Part of a small language model's weights.
Size: 22 layers, MLP 704 SwiGLU, vocabulary 1062.
Each number is 128 + 24 x the weight over its row's rms, rounded and kept within 0 to 255. Layers, rows and columns count from 0. Numbers have three digits each. The size before them is the row's rms in percent of the matrix's.

# layer 18 attention value, 256x256, rms 0.173, rows 138-255, columns 96-127
082:112133110122124131119133120114147104100132117166097143118202130108148132147154098121151137123100
088:193155146146116149086146113113121086129133130132130089138095121108195115094087116160163177141111
093:118159155113137164115121101107153197177162125148147136119140060100143129108174167122160163144136
087:182127112159130117141114185118120201099112127104112144109125172085141105141161161117137115124072
079:126113153125095163108134113135142103124068157121123116179120126073129139140143092111112171144144
089:162160122153123107148136113189110166118143101118093129135110122172154157154133100144109107130143
088:117139103149160122135125130107135110175123113132147101115150134145166105134132097131105069104125
097:147133105124140166160146147104137134087154134129148134143126146135150174195135166117157119122110
086:116051161137127125172122140130134093114150099160124135133111092117066108120120142156133106162079
084:086119143120134138129146160109126120098127094131112118138154120181135179155146141114146163100126
088:121089106114094173175136110138132133100141161120155148093102121076132122113102174156126122158143
082:141145128111126128147092120130144087141150157158108113117106112137125100160119113128114146079126
086:088165071121126130137128116105118121124123156131089101153162130160097083164137132106093163119145
100:140146134088124159088170069149069095115134168102152112143101126147162117136101074096119087155131
081:133113136114146141137142115113092159131121145122100096171122150130138143133170138156138107148141
099:107135158108152129101083120112090108127200156113083122121161108129095132157096085124092133117099
092:112100084141161128145097141196152112121157161129118089118091117145150123140128124116125115111103
091:104124109150115100102120156127105081137159110172122133140079136138136098119173111111122119168157
091:080098070137153137126161095126093154129112111093137122129164097134128124120096075103126155117102
090:102095098128134084118133106097134089135105178102139153134142138129147143097104119092109133142175
091:099112146091171127106100178167127130138128108156075123133156136128073139153111162122096120122146
086:120115118103104094112138076089140116146151112127099142155140139100136180151138124152049090128124
094:129138126157139101133131139150153146098109143154163151099137121135120085164112134139139101110149
081:143155111091164138162131170135133139140133132131121125099069153124167120176143118124120111105172
088:114088097139143113205136177133144141106124102141120133175165093117120114136136166093182151126114
082:113157128082135154118144167148113092109124143098144026124144114161154109102132131156140148124144
088:108126102135161132138086197133162129125126148130110165122147172110111098152130137135112145094114
081:114132123137153076097124103145080086124091172109144172111126147102158127133148115125091138091111
082:178101146108131183148113095139091128181078097097109159114122124090146168159109086128129125099104
085:129130119120143166112134117155139045148116148129128130131150131158164127115112078124077156096188
089:150119120072068131111157211135159086127181169153147115103164081138119096116130105158142183115118
077:146156124113106117087148130131125180158152132112143130110120097086134132110127093160170101109129
094:133134150127134145138120177113115145131126124145096110129163099127124093136152119129099138109134
094:141134108119115112088126067151130160149114104110130135143140117145116152101125141147126095147160
099:138127123123126111132179092135153164141122104127149087091125130108134144085139154159131117096119
096:136112127141140125129140128132125104126134170139113104134108127104102101137154145162126101110115
092:130118106111130133128089118096131150151144116101122126158122116107115140133169107150095156172170
086:151127098082117135126128143145167112106101150176113121140157152149180125152133092128120140131130
086:148129137160130143140130140137163160137155143112089155117110140133117111115112101135113135175153
089:119122168136112101139138125123085092122105138120148139089082127125143106086116123094095113093155
083:122131160127153102121119119127152146143152116149126141145141094109179107137122156098142093129110
091:128151150170135123113122183160181133098132136134146116121111143133114128117148168151131121126133
092:112121102119145137126115124117124115105130129183115123121119148150119123200154136138131186123141
088:128152108119090171114159101156135111168105156113098127121078123120122155105147155132164092112082
084:148077129133135117126137109145128143131104121133118110124118052166093135119109205097097136120156
095:111146106107107188118112117124098172149154144134114159144104116122183140138169162116163079143184
099:157111147126115143137164114128128126110109091158130125157082133084116122118108155125119138154053
091:122161110154123114080135187122169124135139184143167128116158164122154142144122138142135127114148
082:119133139110158101154146149136140131111084151108140099135140099153145125116153172156118159108132
088:090076132116119109150083115131120090141162087141123137176124138122089167101142132111161127150143
095:129094128117137096127096155114139130098149137124177155150146126107122124112144104122138139138164
083:119151109128138141130149122085128110143116130160107133096072138136132113131109121096179126150206
100:127106113129144118147123168141151116093156186143160058123134179127152135131099115130101125149110
087:134124126145140149114179114139163153113151151110178129080134134105220134130128103141158129102135
109:131143110122170113081122113161147165172158110107176153136195149062129116091183114129130148152133
107:132123120103148152136080115124116107123090150114118161098142141116143120152136134145131111132147
108:159108130129152128210104089165134109153146098104084124130146140106125144136127147132149120123102
114:141128083127125121158160154105108110137130121147152089111126115122132141132113166129131130131133
103:140135133155106101149129149111133114145106186108161126132112125121114165128128122153136132147107
108:093106101091137128131123151134142130156143186120125127130111132145145127129121150168081116131150
104:165112097106133113146118166123111115139138159161117132101188069111133096114132128105116184137097
100:087133167147102133166119143176137117138165123145076125132121087119110152129102147138112113129140
106:120097113174115103111133130129088144110096112113117126129111174085158134143135156130132118074115
106:121114135109122102127151119185129117099150109105149120142133093128122148117059069133111133132117
110:094128122083115137090096140145162097154143137126124131070150128129140126130143154136130108107112
109:148123131110102076090127125112137149113128139105127161126120129125152148118121152131132079152120
109:160140117149163149146117122121132151149116101120134155108166148142130124167125111137148062138115
112:121147068135135122159147133109156092121094145106149123091136157064115126159142109174135166025140
114:153120124122093116114141149119149102088151145123185103105144079112156103108114119137138138111120
109:138137114124122130124110182157087150126144104138126089128130113120165124160108131133158136142113
107:189099095164130147109145132120128159135091107138150105109108124114090167076120134142145152114167
106:116135116134135129083089099123133139126130153134119077123156127080116149141137173154094132125168
115:149141123144127140170098137129086116116081103128113149149116120127126134094124123129152136153139
106:111075120160166124121128162112137155196125141141159124157166086150155133127100126133121128114141
114:161143107140112141140116169096115127096143116149140102137112167091117121134150141137152152111131
108:121118185164114132164122131119111118150146145128148094135125150108105133103137129149130131118117
106:105147149123179123151088137086151131128131118124157127149126108106134142147151129131131152157086
111:112135105113146115131116144151181116113125137153126115132109140163123157170150156149178146088148
112:119119123131109157121126113106125137141156155147131152153140122098117144172120133106144085093121
110:107140098104157166116124149170173149115133135115196163121130087142110137144165115126113107134113
104:167150149140186124088109164096132119141177108146129145118130157097157128145079136109132165141165
112:172074131125137101144139096120100114159149129085138113141119097129114103182146134117110120125130
107:153124154115099124113123124139132090116118128113149093141113133126143155158121147119163133170108
104:116146124070122097118105122141162130086083093117150146138086159124154163131106131112121126128137
110:093156141198149158147132126128104103121107112123157130070110121105139159126075144141152109079156
106:162120158094145124126155114118145155115195160138131117154166131171124084188133165132121102138139
112:159128077137129106076088122161090116121120177123096145128150152184115127142125173128145115125102
102:148115118161142168169146112092092126154126070111169118166121108156172150157133110117095088121128
109:129120164125135080118097141129133175149124096126135113139114149137144140128126122165130169161102
110:148126138139116109133116091090112154167112141143118126141119131155081134134100146137119132131193
111:160114067136121139097168089135096124142139124151125104172179076079121127137140101131115132117147
106:149117147118146131134100115112157129139120106138148114107154177139145159167101096150119120096124
103:123132142126121133094112151148136129128140123131106103135083134079170115118155096121100159134053
112:158108118137111134148090104107173140126144160142091089098121164142141104103121109097145129096157
109:074146141136115115138096155092118093132142097147144092124100097162149136104107115085135119117129
104:134138131148127137155064133167127123123104126125131143128104131097128134142134137118158104129100
114:129120116133097126086096141139114136157143133137176103138129141130124126117132138159133148150133
112:122109209133122138107155148130132105133112117116102122111120117140146135057130159115142174076136
115:116094131099097120165162118121151125128144113164123120124129117112089155124102102156128150138139
105:160142122117138113112142140112157154110164100136128133145128134150101127106122082109161155103141
109:111131075156116144144120113145155133144117139174141136126103144111084143178153113100132137137126
105:074135203141114142159131118157109133147072144090128117150124170128139153133134120127121145071164
110:118126137117137118154139155165108132163103120123136120122097119139142128125121151083162122111116
114:177124088118086161144136116119126153114096129105122118150105143151135114115162163062138112134107
114:109138137102119119110137143147111117100087161135145144122144173109141078118077122140122137146088
106:099111142166109127121160131161122116099136080153102097109190137142123087152159147113127086128107
115:144119145124086125082107119107139120107082112153125135133093115122175119157155141128146126161145
110:144126126102128130118095108144180116163129145164142144151176186128175123165115139141130139104116
107:092128113126160158114166131114146121143092150135115138178107114122157119086136111096137138173139
108:151106124142128084137110122168118137175151142084125151142140147134138149135147146128145131120118
106:158097153160074150140135159155144103124138128138112106148146170122140113153114148112099153131168
109:118108164164141091157129093112125124126104119118185119153139168170114168131144106114154142115114
106:103143130154133093074140097149115112106147118113137141105159152134118110152152132113129102133192
105:136138140148097130114139142152132090086102150142097168106182116155187135124121090135124094180154
109:107108128119124163142156089132138136108136152125124148058146159113159118140104158150117113106111
105:125142124137140125086115074132113115134072121123145153116083145116131102083104133117108115138117
106:130145170144167162147150158112163124144140166089162144099114152136144139115133149132168128149117
110:165141129137090119153124144146139073145144121148100159133151134148139145128110111083151106157106
# layer 18 attention output (transposed), 256x256, rms 0.16, rows 138-255, columns 96-127
091:106121138106110115158186124138104109130152126139097139166078152115114150128130147096139116112131
095:103110134127097134108086069099093143132168165128147107092077142108106092103160164121144152106075
097:139156155120133114168146159127178140185178120069123084114166092184136128093127119148132143152139
094:164125151071124112104140158122103129126132134147132106137107099114159139126136122199176129119094
086:132117149126111128106090134109175131108161088093114126126138169133077122151121106142132196127126
095:158176126126102126106124134105104173142127142109119105137159122151173128162132141120156145132095
096:115124112165127121127110097154087115092151116144154122112097117139137152152149125152096104125138
104:123144121140102087113120111130159159134065130139167133127158107114109142173130098110158108161119
090:129108116134108112077128093156146099109143091150129129156091123123129115100093130183130139089084
091:133123123092097111116121146159166140129116108109129123113177131083167132138151115096113080145142
095:130153155147130179120096144126139140104181161133128138143121145115115092136132146104152126142143
092:073180133175128147125127115120122166121123122144104104103110127092143151129091131172089107121133
091:118123096119138164128092126176153139159104129113126107123128114118108096147123122116140075148149
098:139162145136113124125204104137137189148132129065167107113075142136145140153132149114107091085148
091:133152153136126147102163110146111160160128126078103135131107091121122096129155145141142127096123
098:061123160142124138152105133145167136126094122104111109109096151160161160144097126162108096120125
099:135135101124143135116128140080141101135078110099111158121133149110168119139128127136163125164173
095:160125118146133149094129133135111114179132163152143142124144157178148113103115073142085066173134
097:116091135128086120136161144130141122153138128133095112120148132188132151142118074136128081161111
096:114107152123115157141137103145130137139123132111101176123148122153100118092127109133095121120105
096:122112162123157125148094114130131099140113116142096110182137102122125122127104122140100148155109
093:122105103118163147156097117140102105109126116128134147092161137171096160149118135132145110109120
096:134134097134118165138038140146134140157177144154084115158114139117092115153140155144108179123106
091:148128144125150166103146109119098122103139131132127137136142144133131151143120109148103114126126
094:160086132118098120101094166135115131103123105114134152137114120089088095173144126122110110134128
092:129121149154117092132126110123174111161147136143125102112114117131151133116088112119125124136133
096:090137127165133140110059146128142088155127175150095190134145093139128133135144111162134135174146
095:107128141113108139145105104122119134093128087105135140151111119170139113112120145129164094147114
089:092128121132100120148152107072116106123122112119137117140127111170104135132147129166122155099119
094:157114143115124165120156138119120072115137120095131088107145120118104130125133126122110103121161
095:135108092131113085111115107094131159130121138177119084165106114134134117173135159147132145109149
085:150130132124115142144139110061111132154108102129118142162142112126119146085088174120180107094105
097:085129107135190202101180159155148102138132103121125134125090116107136140165129178133089130156145
095:147139129124106084167168105117122136140153110113151133156131111111131154089144126099104154165080
106:122154106067099126122157104135130107149145134111168112111133109170106151119140142113142124109145
099:122176123133178143145161138100077112114133126137123111081101075132091141139093128177145097138172
096:151119162115134147135102165158107157139128097128124150098112140191127125141149119130123097146124
093:096139120104103109119112123089141160125128141101078116136182097125090160137121135133136113137121
091:120164119107125157114104133143116147134111173122116166115121139120183112099121158153146156164095
098:118156147103102109155145109108104181120133132106153171123177134142115126104172120101099133106159
089:152137172109165117136170114136105126159125120091125131137095167132118158148146094097136149079173
094:102136083111140151119107160121147099126115155111109135116126070107120101177133178128144164113126
099:122103137112149116112117161124171104137124166124116132130116142148144092115178164111091082141114
094:115115122096140111121193078122137130083111138130157127098135128114084123122174136164190148164132
092:149100160111158064087127130093114157134119148107153113128163130124141151113123105152124156106158
095:155132130128109154168186139126151140140089117142182136117123176129089139106127100106135153130106
101:211173128134142110128157093107136131087137137137118065120119127116141107150127147178131146163156
092:117079133098107112175110097154145178137148171161118144157130133118105134127160125145122134129108
089:111149135147158114116110129130172119128069178129118073111108125130136079145147136114183176136134
096:131125142109160105110171132149107154093158126150139152143136167167131134123117151149106125131146
100:077114105115129122163111155154119129145133122124159129111122134107140142072155113139089104141103
089:142132105127154124125171150132101123190122094154123124111127127160122173132132125156117095128112
106:130143131121095154138130139113138119095122175123149164134141122122116130144140128120106129141180
093:132111139148100165112101119112155156126133164120150139124135135095123113151162148105148145117107
117:100123166094107112156102151123126106127119154140071119139120081188137131120084102076115162152114
116:115082138169123122102104160125103184123177145156116111103147126166137137114133121143148112163118
115:149106132121112125108128139137108138120145134151161128146121152112117105092119108131154165148139
122:115136133130111124114094104136144127170115119111123163144122145177145117076128086100101099133143
112:141112156119128146075105136096143134113129120130143145115125120096127079112106136122121132135145
118:112131134122114098109134093173139138120147129123109118145136096068109130135132134128067123132114
110:112143143135133116154123081139124161140182085144092133149055180143121164155130109129155125156133
110:147150124107107128117127159071091146117112098111139122193112119156118114138110156138099168127110
113:172159155120140132165133173146129146113104108139155138148117121140114116147103107120119135143118
114:137141091134116132104113112133178137101166135157074100112138125124099134210195110104144128144138
115:140164160129120142147202132103136104157145150166128119111118146133109176094110093090071124172129
116:156105114137113144179154121132100123141128111133143125095134126181091161103147144176143115113140
119:058156126103110128140153162130143149140099112147130093130105128135112164100156190126151145108114
120:113095153137072110124155095140094159127135134086112155183132160122117121079122135155129085192145
122:113166132123185129127055127132080171165131088102111158125126137150103122130168120088140142094147
117:102150151128131129180096113116120110121108129117157077121082177106062136120115167172154130173109
112:116131179111150082133155130117136129107148163155121181101146125108129080127133116083125143137113
116:097128130122151117126145113142136152143113113164149123119107156115129136127136154111150126128122
122:107122160114136145112131133088104141124123153159148134128125139151079119126141147119116155127166
118:123147124096119151077092102143126092096141146141080135066146157101147126126113138153152136142097
124:110158162129083152143106103126135173151120109117154155131115112164153133132161142120102105139109
119:141127092141159123143094151129128126129138100112168151160140120129126104154129122127141157176143
113:130102095122127158129169160181123146143139126112131119100131169124107097127177111110126146118116
119:134134121169117110126110115117105120123131093121110135146118150103128109138133094119094100138114
122:136117093104134125087143131132096123137112119082129118103121178142152158101124127192094132097145
113:154120139133119121119107112110106082149126144159094099123133157094143124143114151186129114120102
110:108143134125073110124147112146125124105140078174117159127108138159112145125123198125113090180114
120:122119120129136164093142099128143165147137147135092145072120147135132110127124134137107174120131
114:150144159144116078115094139089147145109102129141158160138160117136105139149121129137090123107208
116:109156129140175136145137169146172079126165128126152175104132092084114103124153127114141176162123
120:098123137116123126082111129133113127124120113161121135214159114146138159141156140110128180156114
114:083139109187138083124111194135115140169135132130116128113156106134101101143119129143138104114091
122:121126148109140172104147121146174091123134069161123085137103153144082148117104104137126137125101
110:093149169100157128105099119092142151105112174092119144099153117136109140154093134157161128149129
115:115178135094136141122168152152067172090095146122123104113168088105124109123109173103159122138113
119:105120096147116109123103154161092143117120147110144149108121094131134132060130143077108115141095
119:129166100074106110129104139121141131152108124117128141143107117133134110166139129080144062166077
117:114105146089090146138093126114119145079111135166074145113149109156143117075136148149104155165134
111:133139122153092150162111161108132127114096159124145123137128108138130161136099167110124121145151
123:109149126104122111130168092121183076133147110090117158175119139106134139107140147150117135100130
119:133108103124117122109145149152135144144090122143111159099129163121078119161162128144124090109104
114:158159092121132121138136133135108145120165162146086147142109118129123129098135121137083149110133
126:163132145140136145159134130110173193135139136092089148092124114119131127120124119070117122105115
120:111118138133159139112158133111154166146112123107185122126123106099153122139097158161135098157144
118:160148143094140122129138151146104123130129131074147158141114081152152076105212148126130091114143
113:133137129096132129157105112149104041164062118139116118109112104113132127147142133154164119126109
115:111113133121158126114157154131096108094131122106125139128135141137171127128143098125113099137105
114:167165057129101099121113110096118125161108127116183106168128152147146124128117150118112119106105
118:141174179134150126136096093122111142134124121121122130124124165144122153194126137148120176112133
119:138111154131128112101097190154103116152128098123185169078124160101182135176129120142164138104164
120:140120128136105131172090183092102077185178132157114085171129105101124161131135137142165143103132
113:125134133135156137172134136150139137132146192113083125144111148138149154128148159142108161133114
118:092155118131166148146169138168129132109129118114140151181130104095145124140110081137155133073158
115:143133155131127134128137149131169119146121163134089137114107096157113124084111124125154107159105
116:106102143152090119124117093130116132137152118121142098126103168115153123143129129114134131132117
118:128124129135105155115104108145110137145101122138097124115153096129124150127107175130112123158123
113:128175106142144160106122108085103141141103140108143115121150143125150142149088121109154140109104
114:143104146084148117128134132116115134106074150174127132124139152125118120124106098158105148119133
116:108176173104156153129142102112148105097140153116142088111167134138122153140185117140139144111041
113:122138088093133096128132117115148097144174127105113100128112115154141157120149104113112129137113
117:131124108116142110093139097149137147146128155162090086154150096174106131154115131106115120100135
116:122100187128138168115150146083100078086125134091130091118117098164092112098150128122151131126115
120:129102133142084126105125120159124111128144081134093179123189115134120125143104128115126098127099
120:118120118151128119093125135135120148093084128124138147094129104167098125146123087162134151125126
# layer 18 attention query, 256x256, rms 0.0788, rows 192-255, columns 96-127
047:136129126137149098114144099136159118131123114113167094141104117099080132088170145143083128152136
048:139120139162110149095152122175153145168110094109142102147074127129144148110141130144152132146132
047:141147084113123115147158106151117125120131153105131133128090087110096127139174102111135106086129
052:141113139157172117124091095082161113143109083132133152144148178164150129110139122163127110157127
056:105093115133151139101124121118143124136081102131097141124129127140196143126133163168149143138116
059:137145143119118140150078119132082143136123163122145115151139144118087149139113166086098132128135
059:128143159152142096102166113106142161117111133145098107094147095111148098109121113151159143128106
060:151131120158141132142143089112148173126119119150122174120124135117130133102120067149146162144120
067:145130097099163145155139137118111092186115126096123103124101122115118092158094153123101092116126
074:132125132145112131120135163137140142097122127152147149149143132132127139113149089124132169178110
078:135147118154124096123129142118140160084130118152130161139127121101123151100161133110133159157121
079:130125118105099151147108119127098134184121122100105131148091145149104153094119100107119116170125
070:176149132096130121124124138124110149123135122116118103129169138141117134146148139068068118159181
082:129157115169170173124129139110103109126111151162119133117151085122143095055124130116180133151132
091:147134140106133139091165145138120095135119093080139112123144194149130120126112120121069111100148
102:117133155106170147121130131101118152126179133098127098108193115176130127154186141116099108104154
119:140159116136155120103130131135138126132132130145159145071138127140129158146155121112124155163136
113:147141165148146161106163122158118138162148124100196117128122127143094108149153062098149121107133
124:124126146114121108110130106141133119144108128157148166096114123100108124099084152134130112144087
138:151135133103137116084110133146104138088111103111074124153139154152091155130118148118149118132127
137:108077128146149136146191143129105101124175113163133134120133146194112111056107118125142144147129
135:158111105114151099141118154109109129115176153131075149170125133106123113106124147093104149096139
124:122159114147135105114112147141076182101105126147138094121100131149129155104113152111168120086108
135:139110169070109122110128149143130150120171127145112148132180115128159171130088120129129142089157
133:135090165133115074115171133166123168130132092118166119123107131136082133130173124136149110132131
137:134121063107133140149149117119110094122041103134121168081143115095125124109130160116135165112137
128:091115122138172122108098159132110135107134143122142143148105141130107108158128143117104133085124
134:126123080159141170109159108165164086134125161172115175080126119137133136151086128155137135120136
131:114138131125150108124129153108143124161103153100113119130100111108116099078099114124137159097119
135:128121168131113107114167136149121101163142129123150137124161118153146144124126116162102088126125
130:137173119140116173098127136141099110105139127131134126159113114155158150146138103119177146113122
136:120147144141079159159123087159136120118106131096123103103119092090097139115110149129155145091114
049:110113158154138119121114150127105109107111136097106127109147140134153147152138123148133148112147
049:156092115148131103106118095105100092114173122149121106117186145126143114127114186107154121102137
054:116109139144143129083116094075150134129170126140116114146113140099108142107098118140109110172127
053:110171131153142149113113122158138140156157122140115137136128153165151156132082168099104147154144
048:136125134144104151129120107118155160144134099136097129172112148098122157102116083120138125158124
060:104100122119112165135125117155115100144122145141121138102105133126105138194129146103089123128107
057:127128118116147117145121088090154121079150138168135163138159082130148148149143121124143165146113
051:128150135166098142110107142103123146118147119146107158152119109121135189097153167098103157178172
060:126131118130132154143144111116121144109153102136130157100155116125159096122120147165127134129132
056:155130132076120113121121108119095110168097100089140117149117161109107131117134141087082104137141
061:168143121081126102112129141140112100170138155104124097134128127104104126176139174107128066139167
086:096089128146123129133125139114100128135164159114105119123137117123140104114102149137141114077134
084:106119118093135125100130119128107122155137147119108094120129144139108117124091147156138100093143
102:154109104118119074139133123105138112147100101104127146111129105106184121185129186126132120103123
101:092120159121135130124132136140154131137084124096131129118117129127135164146136129183152119079112
106:083108107141158084140086085117140159094167166139087108134128126129151084104106133108179141106154
111:150091119126121131126127085092105177151119126117126154113115097107121136145087117100148108120095
125:107096139115129129093131112149146145126123134088138148144118123123125133128127136083153110135116
134:123161123149101143130097158167148138131162103115114132147129129122180115088085108116105131117129
127:141109155115122059170100087122117164123134107120130148111111113126143104109151128157142122101121
129:145129147146113103156127119157158108130168132140126170201148131087190173129130130154120159150116
133:133127110120112115125090117136135104142091075172141123125162133115135125090133101104119132093186
132:115094117123116173109078147126136100131124140126111104128108124130152128108156100105138135116146
130:104098148156098130120125130141087128126135148150127150070142127124123113151126105143126116160124
135:121105120124097117153108134115112111126163155162104105113119138082167144143133102148178187122158
133:100161100144126113137170108178112143124177128138096188159072136132115153101172162126116138113160
130:105154126141192126119122143107201137072109138163132132137153150073116127137130115126089144093114
137:131134160135060140150103100114129135124098093127150161127100145117103136138110114103129135132187
128:105088163134123136075116116121112145105088125144144153150155102150124109133097093107156119111137
135:120111166129094135127130145121143139154096146171115140102103135103137081132098154131099138146154
132:151132119113157154133107158141158103079133113126152130131122106147115108139144144092123154127111
131:107197137119154101126150154103122129113100107179155117133119119150130137142115164135179126130154
# layer 18 attention key, 256x256, rms 0.0835, rows 192-255, columns 96-127
046:149192134139105136112125157196154145133126118107147138120153079092150133159162140107152139149108
043:148128118165149117172150155149128118150151111141090157116161129124091132120144068115075138107116
051:137148158160114155108168170120090131138132124131146072125141153109160109123108065113123163175143
047:148118108122104113134107186142085149144129142088102114112120116080071124126099157125112132121133
056:154112119136123109147077117160117153120192105149120100143103111086132122113109136103108091118138
055:171138104137127113138152129147126147134117152150144113084075118120165130183154129158152144176115
056:113094117111144153129137122126123107177132165098189161135146120124120114097087159156123115115121
055:114107105139142118144116101168140128138152122124158098117115118095135121101143145159147135117109
055:132111155133121104111132107114128137124109140153117122176122134152128149132143119143117101109108
058:115154127127141153129148139121094141123126113128097095071122135061091103138118122099142143132133
063:127148138114150146135107141182117127134157106091126119082138137129123107145124078102116139143150
076:084141112152178153120147107130145102131147149118160078142184112139181152112157143151136157134105
087:134154115100142177089119159184115127121130114122100158089141128137127102148112107073110115159192
083:119186170116077082118138117113119110092163131147130114126123118099093112131164140138110133120107
111:122114150131094142139133140183105116118130114148150180103126125163107130093082103097088107168118
116:157161154116117187128185162137100090166103112086110133117136109160125115155108148108092126159139
110:123177110137158136096121137187127091139156121141144110114144161135132109156158140134150130137160
127:161137163142179122141142103116140146095101144100128125154145123125111144146121123126124140168145
129:110087154130145148159133110141087107131127113155118135087099105170135107147125123148126109162110
132:133131103114114114124134125130124109076108079113102129178141159077103142162093144130142111150134
141:170070127119123166105126157084110118139121090136116114142120118189089100090145142165173124138161
133:132112153092133156134146161118109095056127136153113126130101139076129138154126139127119169101121
131:122117130104113102113129159120125127099149085126120125137142113151124079129126157104115118119122
138:129152127121133109110170135131145175130128178191128146120121131148129136163113122130157098072062
135:137115169136117141102106096177121170034126107110126108101132122143149137139129102123127145112116
137:137118108070101099162144148100106113145132075133143170107160172078144113131125128114139086116114
137:120127150133114134119147087132111120092135126153156134106079083128154097184167136130146139091119
132:132160133134153118115135127107158083131117101148162117099166159118138114120118171119105145129179
137:135145125137133109089134173111127149126080130162120126188136128115122145138082130173119115133093
135:121116125108132124105155123162111123182113117135095115116160144111115127136142118139145115117121
137:101139097114126108095136138098107160158118112176142126143104147139122156119163132124156117099136
137:161103107116101167098132124174121161114121124171092158129129112127046138136125124132190109112132
046:092141140086142133102124140110147090191178126130120094116160108126126118071114147092143114151138
045:061153116141127137118144128137155134148139100162105105101139101082111154102095114126105160131128
048:082110140162155164147112145132098161149104137118139174115152111138162094142134133121105122112100
049:127110191133100117158156093123112143124140099130122099139160150141142136107158126114133148105105
049:106134104115104096140124140162113110134158173151147158167114142111153131184160137154147129108087
051:121127122148139156133161152105119120112093136114106113112112170128135144119132084076119147166112
059:134091131128133076099109106166111131156151122083168145128127136168178121118178124148152178104133
052:127109106139188099118154118164134136097108122118122118113110153124131156153140119136160173148123
061:180157131136117141162155156105121122154146134071151129126135165101114126120125132132100108114108
067:145146109141147157113129153105138101131149155143092125134148092139102133129134161092114140143135
066:130156118136128170118130138103083124080104117160085154114153116125087138124120114083139143154155
084:161122138126108164107151149097081184114121132111130164127117166132090132107146131131111084148112
069:089133110125160118118134107093153131090115161156092126130140147138164152148177152119145155102163
101:125149112122126192159076162170095131144118109096113107171135144133099148133110161095071108190177
095:104146106139165136089105121126135171100132110123084103128150141141148122120168125117137113151172
112:082153137129170103148104141135138148117116125096141123119141128138184127155128148114164140144158
131:140116130144115138118146148123178148154156126155134173077147133122138147109128127167122142153111
125:150132164121152138106135118144121142110110139087168132104126120101118114145145090103115116113147
133:133127109157116127136104112106130106136139124146146135150142113192128144048096138124120114144135
146:139149133094147115124133111128118155100117147156130162114181130085140136093146124143124148095075
133:097140091155129108139164175172147071125113090160166179194134151143130176101134096106131116163094
139:133110139126151107114085118121121124165101124111122181127121104111098135107095140092121151103102
140:117081147128161189109112170100132116136115124137115121095097128118148174124139116133110093132171
136:108100133138128139128136145139095153148161109144132140116105097134183137194095125097122139099126
134:115156123134134106150109104134122168134123127155072141138130142180150156141143116147135171129162
136:140115102165157134167170126131125120105127101143110119118091107114146133130125133167148111125156
134:132124147154162124157129162071134115066145149157129127110132100140127128121133154135070128082116
140:140135147141141150130120103144116085111130136155113173152123149122139130177156124132102118108128
131:127116105120088172133123146079131136147138128146143132118134083134172146109124138123157117141114
138:159146120127087155132145134129137156167092128120124160107118154130136115153099141112125131156130
134:133129175140086142113089139175149075140149141135134153136109125174126123150113165145121143125129
140:103130162115079112106127109116156150139078146175119129124152108104098117120127136114153092133152
# layer 18 MLP gate, 704x256, rms 0.111, rows 0-15, columns 96-127
103:129125095144163166114119145137117133133107157115105158097116174118201131113135121098100167124121
096:153113132130139138109092141141112150111136137130137112134118128114125135144117141115099086131106
102:126113102112143066094161130136106120107186128149108119122104130137080099119131128111144140125111
095:107130099088128148135096120165114103123129125148101070126121150121121144137149130123143150115111
113:156153114130099121131145157125120118103143102079134093121101147091105128134139121192103152110173
098:148124133151157149130168126079141126078103164151109115173119101142090129119147157144147122123135
099:115132121138109110094128115084131130189158057129130144097161145137117138146109127144122141157146
099:155175124114143153127143123120141105129111121138108125147130113128121156109099138155180158154148
097:195106061137134147151165134095132144127155105111136146117095167076117147119125145182154119135110
098:112087152148135137128165112117125095132132119121114106107142116163120096100107132136109098148126
104:115143129118087132105117092126099062123126098115120120141118130137144129175112111128096152147150
101:095150151158155115105142154117114146135089134113137155156121162100121109117151112116119104150147
099:110135136125131149101120180170085118066131126131090140120078137147105086117145139173111165108143
102:125138124086137124138101128092125131115145131153178099152140173113112112084127152108139137146111
096:128148124155129142142124116078113148107109096132162149108139105100109118132137098158162123139122
105:136114190148136157106116160110116118142100143144154132069090155139098168121067117096174105107122
# layer 18 MLP up, 704x256, rms 0.118, rows 0-15, columns 96-127
101:115168115124137134108091051132150116158115113136132137122109105119152095098092130120138135122155
097:089162082126115157171096113125137145139130133115123148122124123162112144125138148118119178140128
098:081134167135140105131143120133082138122097090121151137161108203111148096145125116118094127153112
095:102149100109152100138135141127096140155125118113163121136121157122138117204082112115113138157105
108:072097114132119143153124148151111154119119150122119107129185128128142150144075128134115116141119
092:144113145107124132128141127076086108163125123118129125150087084160161117106077086090135143129145
096:127161139114128127083108137122114157157118146135098101136151140142150161133119184163143113137140
101:123150152096110120152174098146138095120137129091139053089108144151125131096136140127107120104167
100:127141124113102153164162136130180160127168138150134147091120112119153091140090072140122118154066
097:166112159165116123184143105170119126096146160098151131149098144101118106108168127093150128119144
102:131162113066125092143092126116099124129176124129103098113129136143128087121116148155145149115138
096:118126102130147113136108144102133123173151106079160148079156092115149118122091128144110132120111
101:155159135151194150123090118132123113112180119119133141131109099136111110134139146104116127126129
100:160118142151104108113114121105126141098135104125112148141080142120110111143095077156101097136136
102:106125148134139106102129167137112150176108156151146130131131123115193097113129110156131051132103
104:114170138116114140112120141118117129121094135137087116144118123099167108133130131098132183108123
# layer 18 MLP down (transposed), 704x256, rms 0.115, rows 0-14, columns 96-127
099:099106127116119135119131158131111158133072120103134110105099131132096170114115126151192130121158
101:134127145154149104156120111132142139121144110158109157135118086065143153135110133139102121081103
101:170088141180112098149161134121129168133084134118106143134133118106079155111104136145141114104173
097:134127159158129085112135109141110147182144126106093093151119100140121126106101126094145061141142
111:115131107147129137175152091152107147154128139088109144160170141133162107140123128135128144120127
091:137171134069107130120116106125166092152127127154169104194119117125119155134095168134171101151097
103:094093100139139084119143134127169107146126127106160174136096091151138139068106124136119114114122
102:102099135138128143160164114116120134142099137098121116137171115127117151109124086126067141089146
100:138180146173132123130106097103121122184151131107111153143150133142089135139132158105118116167100
103:136111124137151182151122132129166075126098096142113123127109142121152130147131125128112132112117
101:140141111122172147131092118084114148107130104113117115145168139133111160109172133152162128151112
099:173108087112111077152116120132143123126083114149106120084093111140114128100127138102169133103145
106:114134166116107118143160112130104095178140090111165122121145133097109112147143145160148096157142
101:090130127120106117116119154125094152126134125137161152135182144125101150149119141135123106131113
103:131136139128166178165095111115138138083112125102116146126117101116118125138107104144112110152199